Part of a small language model's weights: 4.29M parameters.
Each number is 128 + 32 x the weight over its row's rms, rounded and kept within 0 to 255. Layers, rows and columns count from 0. Numbers have three digits each. The size before them is the row's rms in percent of the matrix's.

# layer 10 attention query, 128x128, rms 0.135, rows 0-71,96-102, columns 64-127
069:153188158104112108129112141091148089073146156132131099153158109115118143148115105125195130177125118108138145072116132125106111150136106114184155106127112173134161168224071157182043130174065149
078:135124155087108086181121081153139140080102148112148072089102096104164177126123144083130170101167114126128131091067110125103140114124168105206140081098149125084124078096142153159067108156128130
087:127135131090135084175089096197164116102173143115134063103116077109171172099091119119167144169075103106129127051119097104090099134105136104189112075120153141068111098139086151152142120145167122
087:167153161081139116155105105200167149122142174180187076085134063097107150097121118116178119150100149166124092078126100126093176143150149087136146081149135138169140107154112162094082162203111142
095:094097122169116138071154143068107115134065095063144147170138138164155091169104123148117127104112136058133121166144140130214093168130126205106117142065133137099145156092120092162160108125148122
098:159131148098163127138135098138166095140159162217142107124137153125068107100109131109133098153117244219178097126079107090099172149125116131158161124169118163193119111131146135166126172164110148
096:166097189127098098161141150153168151101132137139110062090102084162141180086119103129175150100085177117130066110104110168132162046140179115134169130191134152100117116141100101148124105120183191
108:082107064101149105191072141139132132173152079091075158143137137102152195155153136124116158141121051111127031082166090129084089137111146138136121111096124102098166195130116067075125085139119097
134:136141071129103117068154124097072167104145138159082100111141091070113175135167101113092069114102178112144128129103175087114184083141090124124082165137140110134107080063101119140121146059122128
110:143198085160087052099082151137113178128107151117139123133141143161065100149173155150122111160180166132104127132125156127171107125162113152136084082036091179123123140194089131109165182122120062
106:079117096150114114094131148154139079144172160103130160085130093094190068135130160197128123148111070128112076140136138177147157103134169148152154108115139196158133168165132107149075144163142112
112:142136154094123070107104126162134126177136147124098204160126100064167101182103180104107116169150165139139194105104119167128087104115121135065131157132120114178160107107107134160157069108062118
100:108123166159125072138157132098112146177173128145136104108092204064165121138105151142187102158161162084107150147107129123127120106102134152133126094144109088112096133184103090134141166122162132
096:079131135102109129118130161121124122088140123129105154125143132158126073149148144122192138143103143139096066081143069201160180116158127183173144154123139196135168118151185169184121185171079152
087:081095176157152137107095097165127181103156151054110180109183135117106177153107091127135087135096068094094136146098126090184139105168104078150127103173121168088177083091137136081188108195136155
111:197151115153085110092090124121154131142124174103129050166123134130092152172173132143134075150119113100166087157124147135140144103080129144165171072160110180170144153131115058119177103137176132
064:153094175171115128165176163196084108145096137103102162091123136225171119129166128127110124088192103152161139164111090103109137101129113167110112112126119112119163125137169086129106040132172098
077:158106136110061147151139051150090154105136129085093094124137161101131088066133113115196133146082113106102089157179162134070133117078190129098093095093145144089144171163156140107113125062150154
085:107073144103134113201159115131145126040115127093138155080109160138112171141141078132124135124104112107154087108127091170129102110115103151148146144095144115101164165095135140127104064075184164
077:135150188128113152118103148147149138084194130141099082126113148100121158100157173100171105159116182160134100111141175147115164097174139136174132116092150146104145129120130150169183103101176159
087:124153090122191139116162113110159133147126120135139151184131208150061118151159119142036116102117143133190127136159083139201134173097087117145106085105104101171133112140149132151100157162101097
082:142142176062139091138032149141137148097194121147149145133132090126095164121104190079087120134140140173176144057147097092106134136107088108191112112134102122095108117162117127114136105167123128
111:149118108153096135129190118158086128154108111102096152150138162182137121183156100144124098088199140072122171172117148123169111108116131158100130155118107156111149086166112089126133108047179086
127:082106054134130124191109132140173122146134098144111146148113142064163133131138127168073159119118101103108096147158133097124140088089108114156093110094147083152153149068160183107101081124082117
133:100091062150114122096155148118186095124118134100208135134135191127172110153108168152069161143151035053118140083151098163125053156053083096146156167114129137110116113100128191120116094149152126
129:131142159100082186077131152147084114131183115099119136111065115121175153201118102175137123094106140080107147148125119174098100197162118132147121168090135076155085119164129124230159143119120118
111:169086136154129147094152105172105120117092103112119184191061164151124090203231072104142133102104104155120177102168128140120089141179090184133129130136078119109168121181133150201140183110108127
091:145051096177203082089092124089104080195121155159056136119151146088135138166137108205168117151163115167104127123127131136182131140091161149167147141182140170162153137115093136131095114138132094
104:167093160097125125139103093134173161120107150133164117132050171127097108080089097114163122124153209167127150152148191114078118128114128150167057097135158154093119078111158197127163083162068155
091:094117131095096158163113100075156074106078124159113098110161165118146102112157094110161121112098165159144149101108117189165106140105176106084156099136116103105125087163062196171127087074150073
092:116143116087159136124138145085127102115129122136164103186082137123149181151095148136131156115167131188132135167069130162112156077074150179164142122173111088079154139153082117151124164141072075
096:120169128114136150086120111123070177122116101067101088128104124167088145152181122181164152176146107165109064089150056106093104100059086135138169149163137081138106135112119085120091149155085122
047:146110110127154101145151108132114182104138160170150177132107204047084086150118104146070123112101107106183109187139097175141147179128165129155105164097097123133121062131133100089157105080160095
048:116131053138051162125129159111177108105134102103166136152130102090096209170155191161093104143111106111124108170112108170124117163162117172158142121179093097117108152157114113102152110116160148
046:119155096088138143083139172102096149090117130131092085142155106117106105167142131090141135120069151154092123107097148121150109099141136172210144108144121114181155242141157099064181137119093151
045:116128138072122097109145117023113095111084126136159134132141104148132143031113082079120103102108124141079063121143103104131097104110129126147157105115126132127133143109110088102126145128155204
053:092068112186114137084127126115148161148218113184088096088087158118162116163158095117120119123143105063099154169181076156122149134112132127052125169106152143131203117117093156130097134077108025
047:102128173148173174176166054220097132114036109143160143089157126092145081109088133116145077073162138134177128155062156118144112084163126152108160086133106136151067170128110122148132130165124113
039:146109063182050092108136156108138160098070173105139162182153122131126082155132152090139143126142093081170134106169187116185105110132056104133116162070117111181096099076154121113128075101135110
055:104147099176066072149088195121196168138126161124116130168152113150104140148170199140102108164188106141136104105126156148154114131106103109133101145070161115096141152084164130117159093108127108
058:117068047127113144105172146172135109128085165113152147091148135124141047133134208118118120138089115050147188115143151183131153101113112094139159173106129122140139079125147102144146082117147187
110:153118130133058117124115239128130124122221144105110146131090097137162158145148102160122114097126140114123121147132160158146136179136132121165103152088151106130092126158102121148134157124152122
127:082048110181107135094105153167110077138107175124136177121083122097145066165184145168127116119063064151133111063176131138159144106127144179162171134128103153104161144168143108188086136125125108
155:113084127136164052097054099140111120212155141116082190108123103042185112169127147123152099145138141142113160128110108181128133093120115150146120142148124154157161091108089135132137082115073114
155:126109165149133083150128159112129160149181118133157100109067202088138127140082159132182112154178152112100185138083146130106129093080158127153134083162107082086096148160115124115153121168122129
179:095151133119118151107104163132171101103149134140101149124120126157143069139165122125193126136105170129077115070124051210181163118147135204162151157139123168104135093161167181183128161154098130
152:060084157132133122097122084128124167103154154077116188128152146112151162177105101141118056130098100099111151152083132073164140127156103097165130104189134168088171090078153121083180122188147121
150:183170128158110101106089109128124115140130159065100066195091157102083134215161154140113108170104114091172107154126157140131131089104133136192146083170137167146132150139084076128167115123155145
047:118133086090165121056132114155104151109155148134114081218118112121130064148152091145144151186167146139124143108097144123103164134135077111139162113144177139169112147188135136157135129119177118
045:152190106157153147074097170132132132150156132091148149083188097133114034089083114075068170173191141185161151106083175148109172130125124099190118144189082141096122115085136127123060082153114090
046:117133106163127193112189106217127115127124105166111165141123149078113038179131119149100097103133106120118193157174129121164154145141114117108143141122149079147184090128139099110162088098058113
051:139140164173080132074154196083083087101140187113153164126112166128132095132136096081107120164146131083131087111129146083170132116096083200123103136115122120127154200107098159125066127138092098
049:122151144085174187152126062196147114154122131133068151106117097068076106180128167098116166087156105172111161137158155131068138127131152158165162161181084169165133090125120126118141200126137171
046:152152068142118138097131176053103151174119103107153191175150141089083131147121176139103160141178065151145189113165157096145111128135099149149101141151129084131145118120183130108155099191146107
057:129138094176067082067137188098107179137198115124103088171105139161166112178145090107096094160134062114125144147136122143118138158117071139080089158091178138163182118110148130132123103133104049
052:129135070169053082074063156148126141102196073124139101171103073129133169124077105108082124106143083102119146101140147126161137116104089116141094146136162094138159076161145157117142128125091082
067:094080093183148087116118157132120132123085105137143190186126154103132106159149136150139166152137036116079141084241082103087059160086109186102135136093134134105115104173085158105170099164113082
106:162093175068153203166169084190061136114151129124107109134075090123128184123116103100151128085050139142124150139108103130077131125139132117063097142167142096133139079080147087163071150108124161
148:189128123136131129125117135107095180103100050152105115197111135156102178170154053045099113126122123151113155102153118087078094150114072122116099128145106101076149090134113144139162121114101126
151:161045112130181092134103124090104076176126154164094134146142170130125136152146077184156095131105090152107080128103159076128133155136135129193114144187178203111130125146106140120088150135122122
154:156079188090106160114102099165135117115115184140166106108094158149102118086099098098138138125127170169153118164163196103100116159138129149168065142136163172108138110128178183128142096195063135
150:104116137115109189180090121075151106129090134161163133140154152122135103117132088116128090128122143138149189124101113165148099169125188118069154118128116082091115089161064192150115096071169059
161:109135107083125109118149130094119081080141094114138087155076118128160133155090149134151170119162154171124153162081139166092125093056133161183144151175115104086125176144089129138107142152067053
161:124144146136147142095116100103064178119120136079159114106169157160092129154160167174147145174161158168137095162136028123159083139080095134141202148155109086169083094122132110106071171159100133
052:122151146131132090137125151100136128144078170099141136134079159154160114097174157187156171182068121144116139148168116136125083120132163096139150103159129140123097091178126129179111079100129090
060:154151149101128075163133100172147173104100089153199135129196080114111195159112146125126111107097118130123192166117162110121122136078078156152117106144103236164125045121134127161137142106115139
061:093155071158137181111172200064082156131161101104122106076164133155104138147126121118107148130171131119151110136122096133216101133100088126092102153102132065132111181146123123124148182138121113
054:144126111115177150153127137172156146097170137107065152146123154169032110115142154101134113174125109177142093118103094148063141193048173191157137099120142093109100087149114089131153151124100159
064:115138101115112125107114159155107098131138088140123060132123129156123129157165074138036068145111094141111156137133151134140118117106119155121072110120146173092128116158151141141106092113082085
070:098122059135122105123178138139128125117105123072114133140117159171123127192120124144114133121123097106116190081132145164196107113157127162108098207099150105149178113131137155142169104118059114
081:152150171119158136125109106094118107109162107133115130092166098101083124106086182102133117172102171174140096122109134134072137147182133096140154068169102193174113170115135108137111164165142172
084:122101087158080163122199089130096149070167109088101105065175132154151181124181076105119148129114109022080133140121177143114120115052137144146104109118132129099106107114103152123158103133115173
102:080117103127151105109134139173116089137116142157174130126118135056124093142191140093179193132125150143156134102163139166165071148090132062181150184151134145169153158117137137114097123108151150
100:138120129159063118130140163036153142134140121157131154079127080151075166084103138099115082182099171126050188095115168140080157155094119171057090168078154165177137103135112129140158125116114116
096:123089065113128125133177147115091151124105136079153093119101160185171173128157080112111155106097159134180091167135132074140109151133131092172138095082131143091130154141190097123113120155201165
121:162128129090129110136141147110106106160112182088116133121104150110150089158131082181097153110126145083150101199150105181221060112124056137114159139144088102140140148017151136109119124104124177
099:153153140114117119168128120125102202141111113133183116153185108100089172135172193116119115107183115123131209075116158180105205157116191125159119162128146141097131056192169157140122129167134128
094:139081121149099187126175128077070178113133149152121086101166110186171115149140087165113137157126153062126115146159085111137096092139174155162149130108114120050148094102172087123135076091163060
087:099124124137113107149133148128134106134154116127090184151128122117114077086092137083084158166143085137086161102099152197083146100097173073125091127140128138115138070060090166078183077138135123
# layer 10 attention key, 64x128, rms 0.142, rows 0-38, columns 64-127
046:147119152129090115079105118144106152125130063134142127132125100149098129084100107090108097081158111147041124146073100109112132082081059075147163105135155066147095147114155088150160123055187171
043:149159126169130143081119155150132161136180105154124154132100164131097101107060108087170170135110166149110124157093141127100107092113075175134094187159143150125129159129156128113165162123131142
050:165130116121058129157098130149085115139112080102182126175128195143143167130164125147126143145162182090169120137095203133101149124146075149128118165105030143107162135149157202170143115137157068
055:097162148129058128110142152084105095184157124156157133135113178144139171107154142119078094160181163125166143093122149090156139145128107137157112110131083101103128112136092147183074127177149084
066:135083156133175160137143098169140137121068142112085139091093171139070129132098125132150178086089095114082112146121123143133121084113135107122147082127146143179099179142184102101160170078140202
059:104130136142085082064124187134118129093126115199146139125119120106152147041134084096112100118180172161134086086101079092111146126109193097195147090090119151109110145149097120132074153100151109
055:060122110101140147145163129083114109114108153127113114140178133107135171141146119060139168142103087131102121131138114073148161194144155164151142126092106128119088078153090121127147090126042166
081:110070156121106126146167095103054154089123105105153117092138109153117113085162109073168137096066166099089080160142163113138134191131147121124156146128154165130082080163120069163157170137154193
104:139101114090126173183163098064123159092093123077119114077095095074107072130110108127204163130145160193208116123105152112133188062133139178104141133152123163142096117141115140130116108149056090
116:094110145189114044109185181147172151187158065141127132138177110163167137114110141142143127143114129142123147099190157177153163119081129116127116133070137093092141104137166105065126146160085086
145:095089143158092068156120121066112133126082154120100117174111093107079081110136178103141139167107086143124158083156140099158154167159146175175152098145129136124108103111126085155091108153118122
147:122095175122135103115141094113134134138103148151164141137113129134102147121071132082064101187088129108122098094136142140162139124143118111122106157123078146122119092096049135117142089131126169
155:119106134149143109159147158115068130148128094148117108093048102144108159097150155166109128169146134048070141131139092082170143150138142090144114183168138091079108125131123105132132143164110125
170:136054125142127146067132130104183126144084108151138125113101153127153108112175154125169200144102129095110175107097113127095197193143086070149067099138123124158115149151143160081175118124188135
151:079105134141092137155138147117090127158194146120127160182137099121142105138123133178158107060133145129139111165141147088145154073091131104081086089172073141100134124059162163197162102146130136
148:151179135152073162146165114178120154111163165160130113077066113132201131161077100151106140158114100125138085137125176174147120099087175136147095120117122154100144159146077093139121147115168106
038:152130140106152063163117150095108096134043064126175131124118115085110074090138186130086120092111122116194083106160180162095090125083109105146126159140103105155129113128132170176095094165127143
043:143147144110095143137186114122148083098091157131120087168167124157186111184131133153198107118132148070162140140102133094147104145155061139122092134145060115148121085166030142141152161170122158
055:113124096149172110154129111149150119107157155146132140129112097146146084063165140141140095176136149121162102164115160130119142180166144167169095083157128124158170104138093154151117166182081095
052:165127133102154123146156155159140157168123137137097159152176089116104099113144105144156144165125124182169134119113110134134117107134149105196123094170143144109102089128104173142153111181137106
056:120089118158104144125096152138143139169140170140099159119095138140176113114113116113135144099130171168105127117137130113127102150126153143150144141052146128162110144162178106144093129081199165
057:127141158123155114129129120160139107132106182127130115061195096107160091127142123078148078096087165079137139116109149098107125143145182127117122195065133159158089103168099103166175110099100143
082:118120143142095156169132139088176145107103158131136101075121129125194142135126152156195182108170133107127148102136094119164129157154096107089115148125162147077177132170157140135156138121152112
089:133158090121131139150118123125141077157123156153137116185135107120190104153141186145117109162121053100142160120156093147143093178164063113105092117137115068057199141063144120070131149158104084
076:169131132131067126144160136078115165107131134091117079063160160174105121152174074091101177148148145061084076115125098050130127041104117124151116096123153148143151098115131133141150104078123140
115:145124113101182092082104158146159199118143109121130102082082107100110148140143193197159114126074159147194114128090130142124091189133088099102080126104082151107107151109134150127140177126139130
126:110103161167117154132112139180117116164123139136160168198136137113096096191165080149093125158164080200070121098151133081143128166105110096160166125095105106178161143162092178123183127105126131
153:127095133131151215141132155138045123182113160114177123160150129156152120111110141160135141092142109136081090112140114154178062074154147062174139149136132150151074113116064143093145089110086096
153:105108195149083153104120133148112054155129168115128102128142116094128118155141093079099126112143141148183132115119089129095111132108127195142120080113120139083089103163137143098104087162087106
145:136100126081108159159047165081129134140079126161114131162120128124156127084127160123107069097102178100100150150131178120199103150075100077142060143128125083125136140152120157112158118131126119
156:090098151133107147180131164134178088111180075128090108110046068168120157139182126099109140102197101161118133146134131151108083201112147098138141178145064155142135197148153133124144105124122116
150:113128183154120124087114117094109107118165154143144133149100165184162084163122126105154102095092085144169093106162113126117135132144081107158127117126119120136086120070119148121104187100138164
060:099143136133142171156138090127156102163116139086103049096185078176129127149121127140110121091121210128119073051094143094155116152160139064097059113105114109119090093098094176207138146128110130
055:146129147141130085127127109097113093135058148131101149129120181151130058124173166169110183055164119154129063113145106147146146118175136113126163122125078123163178165099162148066121092161143136
054:099139120042096124127114114191162164134125112126114160138101108080121125131100163128152111171116092195143187115131098072069103129128160151207173159188170144093147097105173080108079067076118164
074:108152182125063124145117088108139117124096150158165151125145194117109125160120119152151102116192102155140106161084105121130178126149154159160152155032172125148138180151115126151104087120096091
072:141096156082155142146167146139176150121138144126171142100166093097121136156199127118153130101109168119155178149197055146117106110118102125128127123150090163133133089156127093134171111106155150
064:097119141134116141077124083125042115075085137137155151106051128107109150104141152099154078118132063148162114136134092132169114111135113179079158118149132118146114170141150141141103155182142062
067:126162135101176146136154177160124142137160127165134140149190114138172143146115158093133097176090142105103125119143136145081073164120206116217107123127126165113099157112139150113141147150134187
# layer 10 attention value, 64x128, rms 0.234, rows 0-31, columns 64-127
117:133152133073123181050147079125082161149086145109127134163082128102068105139128118097095072131150120104155180080202134102078163124111130126154117085097127090126090123144158114108123185153113110
109:152077127134168090130140130146141096129134151095081090105158134127136090121088094216138075102123159137118134112129177168116168134047085129095142137115135128135208053110123104112166118132133116
113:078146106106088080161095114128116152128104120112193091124128154065161123142158123160156138117193098152194111066086155164078103139092098119128146135128124136107148096140133134040143163129094132
113:174082086106091108132156101106093171091151098149171201149106081154109142109079141153079103136101199147157115138098088141133085113106150164163112141083136127175150128149086126140154113068128039
108:151130093194155135125053069106089118126143136088084169153124106167127106140121105183102116124202154116096115127089167058094115085138123129134132164191134108157068159124131115106137128190128116
104:120124200131095158116089067066158198161123094096053122109150121159186119092117115154155099137132128183137145170175110127159138094096117082094156154130098046112133098109155085127155140145144114
118:137167103150098132130154114086104159123124165191153134132191213193091111096121086157126129151146147088138137140102140162147125152156119176113153117138099134093130171171107119041158133158104146
112:161143144109094148128114141141107106060108088221125120120125193171158125051138108140148130126076098144113158138196085102153078071156081157106153127176171133117125121092192062172178151084099101
112:130149166077104165110153087112147127149177161095114156147160085160115055098155175132113123159173150117145077097011107119115135156144123150128098155170110196110116068139116142176138149157148170
109:085106082131073090104077115130087110116154085170116137052091149109103113111102145135108124167143101134140123131098124166114160133146158174142095165113129101155082115094165144138159197130126141
108:160119133136121117122129164142065144129110122086132137097180136167169117067117130090146067196082098155081124155121175118084125175138107139098103119157145090217125084214129113142059147070164116
111:147133117093093113130142164152119167161091090090096152096162135152150155146103137189145093044114095113106096087130070195084158139119164169137174073190091115117137168167127168175147094135148149
106:112067155131120149142151178051161131142163129143103117149131108081179174108140128120099165127077155125182156121147144101097107147101152118053146082120179106148064187100098079132123129137143105
108:161083154143130109157093144118105129182114123154163100132099101135134167132114073094187176067103120196121142087110153119156129120095151124112065132143081177153105108130211107162126071202144161
111:116120141146163122091134141124166124096087123100159159110139098086148181099117093179033139095094156067074120134111107082175117193132123134129115158097140126116149132179151171107114135131121130
114:120094145119109094115103152142114149093147129169080142155100145147114111121141186134118127127100082126148059151125122178167148136155166167105107126096151173152111119122161124083155075074047136
109:111114090123154133186125077173110115172100130080099110144156154161085190092148136077108109101108097116201129106093084136119148131118097070074136185147167094200174163151052153134195121114191102
112:136061136101107131128131112072097164108118180172133087176133106124189152148077142140145135126083105115090090174106110117143147148112129155136199183137154181091113136145188135121107133106165071
110:099111150095160091159088172115159133068180135077116164149155205116141102145158115098162109203117166131098176113100100202183113108145109113130115112101108096172152142172158099128137110167124107
110:135146144082144137166176166149063118148131129112140083073076099154103127140122153146106124147118183119088162124104153145150146111096068075191132111149106095089087096168173110090160126064117166
108:155179202080134087149116122118139121118114136136128108190066172087101156081131092184157135107183119126119105125111168099090131129136123141117081192083087115103129126088094105130085110118159127
110:156102170138158082114137116142165145181071144170084140130116101095109174142158137133132058177136107141144135127126116074125108104137121163179131082158202140106180089087076108129167131198092085
113:143107122156182169132065167122127136122149171170131113067083206142100103153124089126164099076172129063154179106124174113115126134089125169085114111170160126106125108168104066161113092098192136
115:082142113128099146126074093108110133159173100114139136091119139125076105150107088154126104169148115141077132255197142123123113152127176095147088082132144133140118154125108198137105071140116116
109:176148148117143093158078129112143211065107146109149061153148089113139104214081133067147178116165145116125146156127070140126128198134149160120140107177174075134129102162126163107175125168095056
110:161086117110112106129197116095154085121153112121151059164164220123132126135088159161070096101131123178098183174152093175036114125189118083166096129122121133114097115141155132166111171127119097
116:085122097145112142150200151161131182077152106144152101137095137158085147118100180126091120129111169156118096098135118115184100115147159117107115093154119128173059112139123143128119113150135137
114:136163115153138074220126136131099107161110144149111153178092151089114128137187166078183091157137188130133096105158085174151168151098169130169096137081065168151096147145067116146112104080181123
106:128156151109078145100119214141127132147089074082099156129125170120129144135086142105179134105093041074109187159075092128164145107162123102145122135180151076107128145124085090087101108151122154
116:133087154059157113138087160122153182119098115179139185107199136149141065086159129127127108084143075133090147087114104121050111082087127111098112138109158176171054141101106150128108127132130146
109:120124124137050205158103110136157116104109118153044140135098092144159148164130061097139105176150111142090079097125114093117125142154109132069124095109087140131108124138152134044135165119151098
109:140089144081157124125179142171118191064166164111066089106140132118135146120156057163082100084113113131122146097143129175179183123143162108171113120144113174153109181141103134115051101138081128
# layer 10 attention output (transposed), 128x128, rms 0.189, rows 0-63, columns 64-127
101:177172120183094144071186087128110105134212119121081090115157126110149110172128120112160144157096131114124167070178146101146141131163122117166106115110148162152118129164114137150088143129098103
083:132111100090137123148106143125104148124132104171124209180083111091117136124154130205161103155121147116090161124080069116169134165101114124086159141117038165168128135136050176188092118067138129
085:113125095148131080125100139194132153112094136103097140138133184113153147112160070132139085127145109135144166095104045078080093135177113179091130130091039091146158099095132135127124084105151126
092:091091127134133102131139131177144121150139081173135167134134157188052099154181152139067088119048124168153069091144187145036112100108118047155132160131198143143082139159127112136139143133121149
084:075083143107194128078104125053143137161150089134151174193114166137173095133102099065133127163095127160087109124157141134162139146127138120137099140118100157129120201123113106129167185100122138
086:128181136105157069147168156150144140157153128132151109126094133108158149171079160117147174141115156145071130055099108085134147109094106100100126213132204163187119135167169191138115125084141184
092:118068145133151140163124170155147092080131102139135065061178138133101117159097117158067076107106086120174149095198162125124110103132104140125099150140156136105097141106136113169104124095145082
088:176106085126161143108114099120126097174111130129161133091160091117123127157078120170130151141168078144092104177141094120132035156164212103112100168162103117162126145167142134113147102153096160
085:136082075109131135109154141141142134113140121143076171141178128132133143114080171089124162193154169071128119132188151113095168122094078110172172109170139114123084179102131116097078102139178139
085:129125137136100128138199183128152099124100131149120163156154107123149181116148081171100213170116099214115116138171108140148133079194126149101198088120115125123142127113120099143086129226111121
084:192123054124158142078116115136120110178118039120174148125107130156125124166132133130113076103134114147114162103095199152148136127136101139131121069132128094106189090116137110152143107129103093
081:106135078111190150172132051114155141113125130145147145120134091088122079130161169122102157188203133090138173125141176068164121119134119157167133112153099075116104079146129145102146123115099096
078:116192121158119136141104110146113150133126167111118115150104117115069146186099166122105095127111135093093075105139059115177061080117126169200120115194087139108122218168115101137187169187116115
089:097197124154175140136137144165088179116208130169104129156159101138172122151095146119129127165157078150162155103158102157120079140099138165133132130153106089077148078118087153120126168109154104
087:091057142132117155189131113150135164147136176124135130105110161084090127103166132103169137117107018164100113126123148102108145137149106089173094124139134097131116149140200132166136111096089150
089:126180137103156187158141171151155113126130123106138147191170143102179047094157130145116162123057146176131113162151108119117122143151083101124109168142121115079161113095155093113168179135174125
087:175129197109163146051143080139158119124090101090163162079151114096134103089145168135202138167111124100104080146122120151103155116101130141146110176111084117159117142132137081138132067135152161
093:098108089128090179146128112114125058067101128162143121154090191104077125138059170146154125093127100160149139140134084113137155114164099110093156089137130126181180162155135192100154123149152145
081:091171118110151154104106191163110125156166144085100128154122055098125148165124158139126144146125146131140127131113153084124126139154118184147116155149141163088148177124141094147132164133063110
085:099116130196116147155109107107090119135115152114125139117101096131118072138108091067077130066099047085203145114136180150197140174144114096090104109102119124093140108176123135132109141158089065
088:106147089149101100116155150107124101123120143129115117076133095073124111051082044095136101136094120122100139155100061133173111070162155093115165095129131098114098090075126146093174069110120220
088:106151115150167147127073035160155106177151083106116142137138182175120150179094109160117151131184103136109102120140110147099138090130164063147125175122157084114133122079070184162098164130079163
092:185150116123140166151161129093116158119116190131132122125134083177177130067101188113159096182185095119135181163118093149127106148136090158167112138099100135142124175117112127147120097122099127
094:129111220092162163140128134094131103135195126142128165159119161164137183154172202127110150137186147090144066064101150128126151147162112099142108121096159150130107104081133118092118119103148142
089:115121087075114139148105177159148152066104080125169147124100157132107187168108065111107098142111150116122134165162125156124128127135097089191155156108069156154101129123136124142148186138093144
088:146154115129147127153066192118087136115048122142116105153108050059145079121191165097166150157089084130111140100127181123158158078135120087151116103130176137121125080161074059076137141128093112
105:078072138092064160173121129162158115161144159128164163105118116129095102152144147087140142139159122187094155106136112122056163127153132093163067137181167157073068091103086142150078168119125112
095:053129128146164188154172113165100128086109144115129167092117110165144113155108190126168063091114133145095085134157139138091119135169137110077102181070213145100128125078087120127051114152113109
079:150161129111088132131121083146100128069125173093127120113112116107177143127155167121064100194141147163147144095082129099146186155133131063122191134119135127063130134093102148141159075161089116
098:129146073150091143123154111135115111116111176151162076116123123129162146143102086143123135168145118105161124154069084143211153098136172168145139126161149003139139180109157095069185114089123126
087:125121082130123128104114184164180154128116120132168130154109126080119153095153140151131132150179136113167029098130095120103187170125143143117135142143157175179201129089096106146118122177135173
089:121110104159100079150114130096094098129103154127149098089153068159151149158136201124089186155129097079120107130153117123126090126130115129132172185145118113150075120116175131129163152149124109
105:190102091212108136085121102131186117131165123143099091105165131095148103165091086144195129141096113119134205090130098116125106151147109112184130104160104089119124147095118146109125070143116104
109:150075111086147150169106149123106149152167103188124162167066099097101149199159146170169130131104143115118194146115096130140148138122150096061126167117089184140147130114058158158087124103083088
104:144103099131104089107112151182144203074107139110122153174105181128192102116151134081118144143086129123113126085161086097110132109128103164112105111091125115174129121108136140130089090104133126
111:119165139122131064097135122185133111132143076175137099137120132154100122145209115162104108109088109129163069105100191197068117096062116109147112132120179097156109163160111131093179130150120146
111:053109155134177114075131113084199137145125078128127161182122158135189105128149111070146104142122147161080101133158139121183132181177128114128106156126093144142133196131090119126134198107149159
101:151169149081169091131175123169116110176123145118187088157094101107128121131100124139128191125090145090124143061096099127148122116118085158058088175141169148117135142180176194115103137115118149
101:094058160103134181142163183138167099121085111099120061044166071102109162128104117132109087110117103125160166105193131129174095114151120126104094160129092122106132144123133138168121128135191112
109:149124072138164125120132097105123087120125141148142143078131105121144122143100123179102157143139066127097088174094098135109037176151166075102101135174066136137130116157134139153126107159126157
104:126105093129164143109142140214154114123150136168073149152134157180134136074066151057121134167135153081131131123178157164100135137117046119140165105108135070125098173128104147109079095116131121
105:125115162117143090133138152139159123088159121160118166139145058159119146115144098177115219170147138208120129150193155130124101091171131147095196094136046113137126133146134121135079116205146120
097:136119030144161163128150103131129137153150057115219152152115137147148142146112121112098108130162106130127156113086163105133146077131122139131113111150125114091184096076157093111150117184135075
099:090138143083199172146133066151198121122130121106144109144144118084153139106170180114139166164138127075078163115136148074115078106140124162147123118167138115167120075114165151129152175169080073
106:141143152150097094187100082136105163130111133116144121147109091143059160167108143136138125133095115124088025109168097102156086112086128121169102146213089160098159174134113136161149178161132087
109:117184110145174154108143135160072160093141097124097150132164107154135089155067143112069122161128037181136112107154093172109074158098062092139140113089125131090131069105087156106096176104141120
100:158111103173112161148135082091109176134141140112119146128097198088116177085119139076184156124116022145091115127088184104133142133153079118200094112128152088124126162168141116138130143093053152
112:151173105091170203160091170173157074120092087116147116168183136139163100056119100131100134110104127176149113185116103116119157117136069130119075190121083082084148149087189084102118123146204070
100:170147188094155116028115078186126086097132067101148132087169132053108102104107157146150139150112126091109090160144128112047135128113155157125081150141084153103116138096110094146136074149101160
093:067142093170074141099145075123122145096127122151125127173078178120094116114064179167178164099122136181149137090161133128143210123146111106133159097152108092148129138194134186094141136114149175
104:099181160173139175101140198135097094156150126122101140121107055098161124136101150161076142142126132127145128100135131100130149141150111177179134159140149131105102164184115099137112150131048097
103:077091095186121173117086108110164131159109150154172140158111078162087096157090109088076130150146083060186101125130149129189133164137167092140136141075075103155134112138154162130088137124132084
098:079158115088129139150177113090122122105176114178123139046127067100171111080106032107081137121062117148117117148144114152153111073136158077135150100138183121117093089098131186111141082148125190
102:102162126122144175076069060141138091134141101112096127122174191200139145189124133169120177110176122134095114164134170142125145099118164090095113153143116114136114147106063201170117175101068139
101:150150144157104164164218139087119145119134174137155150150143106178161147082141183101156125187183099151095120154121122141151165128132109123167107126077094096139115109115130084146119125142048155
108:193130185107141172164083158069094097125182124112128170151148108105132190146158194103096121144165091093103092069106101131138188172163131124153126123102135093097134120116158096071148119120159148
108:061070118070125131147102135168117095112091111106133149083102150136170157157121106099089086126114099077146152142144125118141108127105078055209145113122072179163106153151108097141160129116111147
115:108121125149125121106053174140107125120024086143124124132115032076152051110129154096174178129144123141092128112102157104172148089135176102125133107162137122126112102117060126102139122123125161
101:118100117098060113162138145186125140220132164153153140111152139093094097147169108110116108136171083187134171118117086108077164133146135118142049173148135166104137103108049128102099207145116123
109:033152119187117155118161106157119108117093138156128172121088061167181120145111190194162068059122112092075108160157179108135098138146112126108099144077170121073099127114129150137064104152101096
112:160135132104110097171129093162092172043143157097154138115125111146129137178170175117076135182175178152140140086139135096120172141102142060102132167103108169078143143089097155140128096175124121
101:102119089163136147143174111153080079100180174152171088121115119140160153159122119112140111172107136145170106126131108117174138079164180150120125140168168020108138149078130064096140138102117084
108:117153061152154143093170171145189139112128131101157082136091111067132125109180156129112146111165119108189047110141064167125196126094146117103122128145162170149194111091131147150114116195128150
103:114101073130085085159086137139088079141071155140137121113175084157177133163144210087116192115084142085131128099137171094165102112137156193168175189141140099167079140134149141117144162160176137